Part of a small language model's weights.
Size: 9 layers, width 160.
Architecture: LayerNorm before each block, biases, ALiBi.
Each number is 500 + 25 x the weight over the matrix's rms, rounded and kept within 0 to 999. Layers, rows and columns count from 0. Numbers have three digits each.

# layer 5 attention query, 128x160, rms 0.126, rows 104-127, columns 0-39
515485480520524570462521480510511513487485513505464486503471467521517479499524552478477464489511518514558504492543428468
495484492516490512512512523527507521533457469505484543457522496410495510499566444458471445498487542457442470551485443506
503491552472507508522574546506495481501495521521465500511479474539484472500456446504485522494448459505451498504501505488
544469498479519489470497477527509503515454500509470451516502528498498513513523560482523466512540469494480460524567486452
478518544489485516502465504509494477450520505490437494513506485484472545486480520511483499484462540488488502447496507527
550490478504441559525488546457510509487493494513549510458452540538460509469464489530512497531480495516526490499473500529
473489515496531486482528477457506509457516499537462448478482504500496470476481496505460494511461526498524529480489453482
502460474514537547524514491508524555544507515477460460503485517515507454526511503492527564461534498455472471554510529504
514507507491470492547548498468500541490500524506512520479519480501516539518468516472494492494479478453557505417482480488
481521546541485517480476502561494498497493540453490472488487491497547529500495501451529487505503525521448495505441521519
510523578507482494468549518451451516529539554483499514506455525548493453474514500496445493499443535478501505480529532524
435461518539506528510512504437500507503484500515508500498511477507555489526528527477511492531536453476533498483497492493
511482496456519536516500534460467472481496463517498521505498482463519479495491491494528493516470484510455442467533500501
527481541476484535514454500514470529494502501545484514529436512495468496481538471532501474518448512495501526445504505521
544477480459515482531476507515497523519457500425576478477422529500521472545491508467462473484496529523506545507494521510
490503496560565472494482502519481485504441471497486567472489527534486514442459481533518562496525441473475548472510562516
514497502467494417482472482498493495509468518518514512512521510460488497455503473507452494552496476524505457505479496527
529471473489501493581492478477492460522526476526464487483486532553469513458442505538506488533509460472503492524508542526
516497458493460432525488496505482478511476468476445497480514530509526512494496488513496494518514469488462459492537492472
489522494450540528482494511519494508500521439505510525513516464478480511494485488526473464514446483568508498482487495493
524485456513511468491499498560506488499520477473460510485441465486499505495472474474452472483525472539507516512551485524
530458468488523551518532544487471488504466528543524498533492466487503513494506429508484507525517462501506482494462465503
494539507553444538496548512495492476546504517460508514434482527549533465495491491463543533543489476494514497471480473529
469531467476506506527477515494510497474483500514432495501505487462507532497511534487511517539507489493493484543466482499
# layer 5 attention key, 128x160, rms 0.131, rows 104-127, columns 0-39
467483513503501532503481454467482529483494487497458500550469502522479508524481511492519453521488477491412549486513460516
543448471402523507475504531528478549513491490487524495609507467462495464544528520495475458535516549437472425512517495495
486471547478482528466555517481497467539447511509480525491484476537502507521472486496483524496547484499444460483483478447
446440461483477532527507487535536448462514536499539493524506516430498507482521503450533500466494489516479460523479507494
406485524504526531500524525476479489464487519544502513495470486480493511507512505518468474527469441487503486508518501529
549492511436480431518511480483532558481472501526496550498470510536504462483487470512473472458490504454466462490491545490
487513511486504522474513508498488486456480454494508531497509492490489502516464505575563488496515486511492537515454516494
491503509521484521544484507469456482522511529450501511491506513474519468490509464459489510507530496506534465504517505448
510520547508506499496512499512471478494521496521523471515523461465516477502506571462473518524449532458503462445470534471
489513523493505520482482503562443501494481530489533458505524607495481476511494499493538544495471565499475564522474535507
461539531492463493523517545491485523474526538523486543505458492556541495523517596512504505510481510502515505510460496508
499483509483576472506480510558489472473451506507510483507483522546523518492513495445541520506466502530515493491528542451
498487475530499518518520507534509514516504466504466504507518463481494484504471472522481490492495499489393477486500487512
509478467470523524488508503565556502493504519473532499502505490518477476496463496520473517492489471504497507502500533521
533513526554447466528459547497538502500499513482488484515481521467533518524494513478494540517490507511459490540538468484
548498477507525504495529515493491503521525544483512474418484457557467514423442519523527517505535526438522552445497442470
466487556496497421513459551495477562489485485534544482516545460513525511488526492469488502517476491535512531528485529507
507477465454478513575486476511510495511495505532460536472475473511523465490500473511457540534482482434459540485486500522
455475508490454491532503516488492441456516495507509459486479480499504529536548539462460502467556504471473500539533507522
486470450479509521502491485561504518467477499559471507477508488427577513498450472541514468530545528516483511462497482506
521509496536517478500510505522510490459530468501483518521473475515522542461450521523490489520498507480528487438495501521
486475490452508475526508495494493481536497506526507484439453497511506497550451471537508489482517526450440489530538539479
526466511565500523420527502566481516465509508456502481464480497542470523546533524459463571480468549504501478490498529469
493512447465459513552492531538482483490517507520500580498548488496527500518480527529556520456477443488502512481490495503
# layer 5 attention value, 128x160, rms 0.142, rows 64-117, columns 0-39
509482462495512463518470504503509481515487486521530519525485521509518468511465515505473514473498492483496492491497531521
506494546508530482500482477551535513503503541477511494484489489504489496489530469507459502507497485459539493504495504501
499508474482513517508484534507519503511506513480524497501473497494505507530518497493518523521475508514518470522485482504
522489490510507496493531489504506456480505517543523485526484469512494491510500510482497503524487452547495538506484480503
493486460438538481494435464515470477520503501504506486525515515493538503495532513499478498493521493469508476496507496495
499505507509512490460488483481476498508500505505471488496499469484499510505534496487475473513558474517497486505515501481
501482505525451504484520499518483463497508519541498515506475540488528477509527518489487528477473513512508523502521471487
480503525506507486518489499503535513479509494514511519473505557464478495489531489540530480512514501487514467494482516535
511485508508511495540515470540501450500556522506490485525528463536504498466489502485514494523486524506490486524490503494
528477513493480485503516506470479502521496532463496501538506503511520514509494504498455501492546472469514536514488537516
544506491489484442485478495491480531529519522480488511489467507462475502507502479524514485526504465503505529487528522501
461463525514508505503486500466529533550468493526491501490504506489560483538530457505492497491505481497512485506493499471
496485489492533471523492530479510485508505487477513466500513516516486484545494524505524516526529514505455491510490487501
475504482511499487520507522476514509496506492508484503523512510495461492525531511499534490549507481493547511500520517551
509484503478486520456524486492523462509505530550494494508510532482517496494527533484529496485483477540513462483485520510
539493506474522457469508488494511482505522497510522512496482501505537507532497514520503482468483499502492475453485555505
507481477497475482519490503524528488511496486479489464509471532487490551479530520503491490444493493497548492487523472524
528500479491523518457463489476525487479487484519501493506489534482464476495502497473536510473496486537484489507469508518
535493519502490481524467504523512539484491441486534530517510449474456492544510460503495522480475522487497515510480489487
545504491486535503470508540535494459527488502498548518498486529478488507492481502485491482500538503504474509505548485447
497508485503507521482478512535482491536532486494545446514476487479474490497497511499491501464479508496474485501494478487
493518478484407518486498483488516498532490470524495477495463500460492524519515501461514486491506486522496534485497509447
480499502511517486483491497452500494497504522526492507523478486509510492520480505498476495510483495528534505503504492496
529462456477526508457508471525491507513466467505515516506463510496530529487504496515530483509507501505485492529522492519
518502501494511475490513508476520498523469495527435479483533496542503499536533504529558496527544489542465478515533528504
526515501492496488507497525478494493515523477502501476472503510444495513519529473514493527517541448493505516487490466507
472500500497501477512492490476506510449515485508528503510497439493458470497487483438501518518521479488483503472483530528
516474497520480490502467500515485478524493511522500471483492507502519496520511533522526475490439498500472452485496472482
481465501472488509491518509506481490502500495475486487487488537498532544502458527547510497536465526479481476497465495515
473492490502474529509546501481492514516503492468485507521540532464500509525481527443490479519518503474481478483484515526
534532470490482492519517502481496527540520524460482525497523511496511503508511498512476498519485508488498512482517482476
481489448508513506515471528503504503534480521497481477518506536489485494507495497526495503472512499500506491499492496528
486479465480518532489473505494478523533500516498486530462503458490516499495511481494506515480485495534496503502513454488
506534495496507487461483490499479509495481522505489535512521504499475514511492524534521513485472482488499531494520502498
528477480519478519531451506512486505502462502480494519488470488519531493493523515502519492499493534503521468508516491499
484475464519458520526494505470513472515491478503446515511490481511471498488513470497507509514492536505470472519507522507
510500490520470549514490487541508501461494520523510492514501460505481542463513508533472523524533488514501521504476545479
496499499512497509494497508506492517519491481485498482513489505503486465481508495513484499516516479500491511489487527498
512501534509504493511499456506510475501489524512491475513496490475509555513472481502523517508497514498501506489476490508
508489502554496463486504494514479493481524467502496477468505517485494503492524484473494471493505491512519498477495483558
464459456506522474478486494474497525503522484488521493519502484503477504494466480511484500497523496485474482477483486527
537490479522484503489492527507479494512504503484480505519501505493461517554533534522520496479520512484529477473490498503
474479507489498497524511505520534505488503484502516475494517431529501496494513512501479478519468487522496503517501474482
525536518480524478452504537485493502511506524520488512464513504475459506485531522485517520466503465529507474488522491475
483492473488499529545510501471504523486497509497505499527497557504511493526505503495488515524509501507473498465547516509
550512515487515509488523523486485489484534516499467496481511513489528521526532534500503510513485488502485510513522478491
535522499499500523512485497496515460504470532500458480483530478487509491494515494487482518483501531468511480487467497528
478505512493506486497497502517483487503511495478531464530472475438494520489526476489507483537473487466484511468477499519
499535515492483476536491505490497482539499499492507504531501502547505529490517484491473472516471471468497501484496499498
506532487530492488482528544494517500501527548485506498492449476482500467493484529491513485500492456474517516499511458502
484518481510527494515505477509483490496518522543519522475490506489476492495543515514523456496519537508527521495513482484
501485515469461535488484504497492519475512501520472484485519487466474524492474489507529505508531501461486482505504448472
501491467525459489512486527484507492506487494500495482495494524480483492492493501494528484500490503461484500496540542494
508492539482481452489510487495523512458519509472508525518501522501494514511476516509536505491538558485505505543470529526
# layer 5 attention output (transposed), 128x160, rms 0.123, rows 64-117, columns 0-39
502481512516511523456502516542532527501475507473478483533502495484506489489518485501513482480534526528542502508506501462
483505476498530518461503532445463479495488453545486523467546483519514468539476472517527502520510461505541515478496482533
491469475488497504527511516514476519493481502509500501539494502469521470514455471497497454537489457492478513481535471514
508498505501490539483475510496544518528514533543528448530524542497489499459520512465536530534509525483491458498538533497
501509510519479502470572529545513493511544510530507515468520520483491498531493504533552495452472486536528484508503526514
485501514491490531534516491506501493486474523496497471522512485488504509472510510509549506445480478500496513456491492505
493512514467491488516490477522527510511530511519537507523501469527492522492476505487520491529481512480507462519481529482
531496460501467491504512489524460480543485499508467503524507459464517493553484516466515528503505511510487501514478506512
483535527484503492482476489434493514502504465489481518497495528517463495509485504494509487514489491474522500502462516496
470496547548482492487504495547518513492493481558504531519496498530475496465523485471546491500492501479538500443519487512
495524493523505514487518549487480498486450523481503539515499503535481540475500486476470492495473560534517461506502506544
509517484525503535517505487510501498456484512497526482504473452508453483472497517492494500472519455479503530503480464526
537493500478489486513504497486513498491458538505500493497478475499502531493468467466519503515513529468503525479504522512
513494460514541533512490502497470470479489485475515481481538510492512490496473495454496511511488535485488486519480539475
474489514480497496537515517510494503540511505495483510516503492452458517507479509495476484472505505482489558546498475527
504500529479535543508483536541564521512488524503472496506534483457498507500469531518503485472510509504471500483516470499
506480490508504578526528487556478487493549509494469510486527475480518467528503494509506461515485466488511480531478503463
501539499491489466538523512536516533462513529496473485509517488486558511532506520460485519505499510507486513525555510470
496520473516551511490536510452520468465518483504482495491485488469505457441481536521478472493490503515503494499467512522
473499531509467469495485495494529514514456527535461501506498504493454507491494512530487523518490555489532470506492491508
517464517501457507529481489484476506502506524539485484505511510492500506509486487488501542532528438513498492516507487522
472503524494493527476520472517503516508535526477489486508513484488521497527480505489469489516479489474492464508499503492
499475511513463524518467474511510502448488529502457506515495504456477503515476468497519526504533495506511495493501502521
509521507513514500527477516499514512476496527505496522550554516498486507462498530510495517461511494490504519442478489488
476478503533534468518484511517458516535528494486540504521480529525493469467465485497480545496520489529496490505537488487
507490485509514569485470482527468498481488511498457481532508495521517485495502477479492484483528556497492548486505524529
555502525517483470492517505487509504518499520470497530485536531485500492528480498515522473462486498479471522492536501494
525529517506520520517481450438520476490478505528557515492508486487510481507483488470482528507509501475497470548482516507
502504526506494522529509480503535526467489466504496504493501473512487486518532457524508496484479517485537549515500492482
480506532464526486542497481481522517477480512519543500513473510535476471461528485524520472498512510470509515449500539517
499499532519515497503519479455480476466515442526499492478525459491460536485473494474515531511457495490498504522479529488
532458488502500501503510501505518520516492469512483504489523474524481528496516507471489558504517514525495537516479522476
483519511528499490528485493469528469469515481496477496515485504530532513490526471537507486533524503512535514509502509480
526490516519544517533509511509525532523520485480509502490494519512534489463496515490485528510521510506491484479482464483
491529468488515484497503519535513497497487493519502451498526509528479518522448504516476498532458464495492553496453501488
510499502528526449488481500533474517497507479476509504499483502443529487497534487492478501486490500465486539503482485518
468515515496487501458491509496487487508506496469503512491505532488524461504502505484518514475494465497481460516511466527
520497466509467485474511506527519510486497482498559498492529483497562484488489493483494492473482526514522502482525493506
498507504489504501449488518477482490505492488488499499503498521496514455515497510498513531490495490484524476560506530516
494490507488502518490495518512518479567511536478506456497541530533524480484474516515484520485525479505516496504504493523
498481517486507465505500541487535473506491523484495469463499520531496480502518462497499491456465455491491462513503514492
514508525462564501518499478503495491500485475517472491493486499536514540484473480505523500522475524513456472493493470506
491518495460494522488505497502479481537532509500488517486474515463506533494489490502475473500516530495490539515485524508
471518516513522512497552454468506538521506510526523478556495546532508526533500496514471507516505492515459490544516501519
504492518451499481505535468511481493499516512488523495481479507521510507506500507499520460523481510449486489488471498462
467463458487518505523494481522526485526516528513553492515488509515492539487476478498522487486522462508499468503486507527
461450503509530492494484489485458546511523466468519516486480507517490488481513501514513472476480484494508523492512463489
514522495467451507462468494481466506507466526509454570481465510515491484505483527497509507554485489506503492522508527520
529481515525538511486508524493470503472485490536514466476529531494506473500517504505499522484511506524495495492466472490
495480523502450525521473468504492508476470492520451497500513532508489550496526514466478512508455488482484479472503487509
524516513503501511522499502476511483507534513536509471507540483490480505496506492504500532504473461557486500462501486492
519511504496527478460494489467527475522489489476513519522522473516495515512516493504477492499495489528508498526466514535
517486540513512458482470466476477490501490487518523473528516486541508497502502513478496492501491462491535495489486471483
507500496494502484474524505515503494509529469464480493485474494461470459497460467477486494515495524501469457492486517496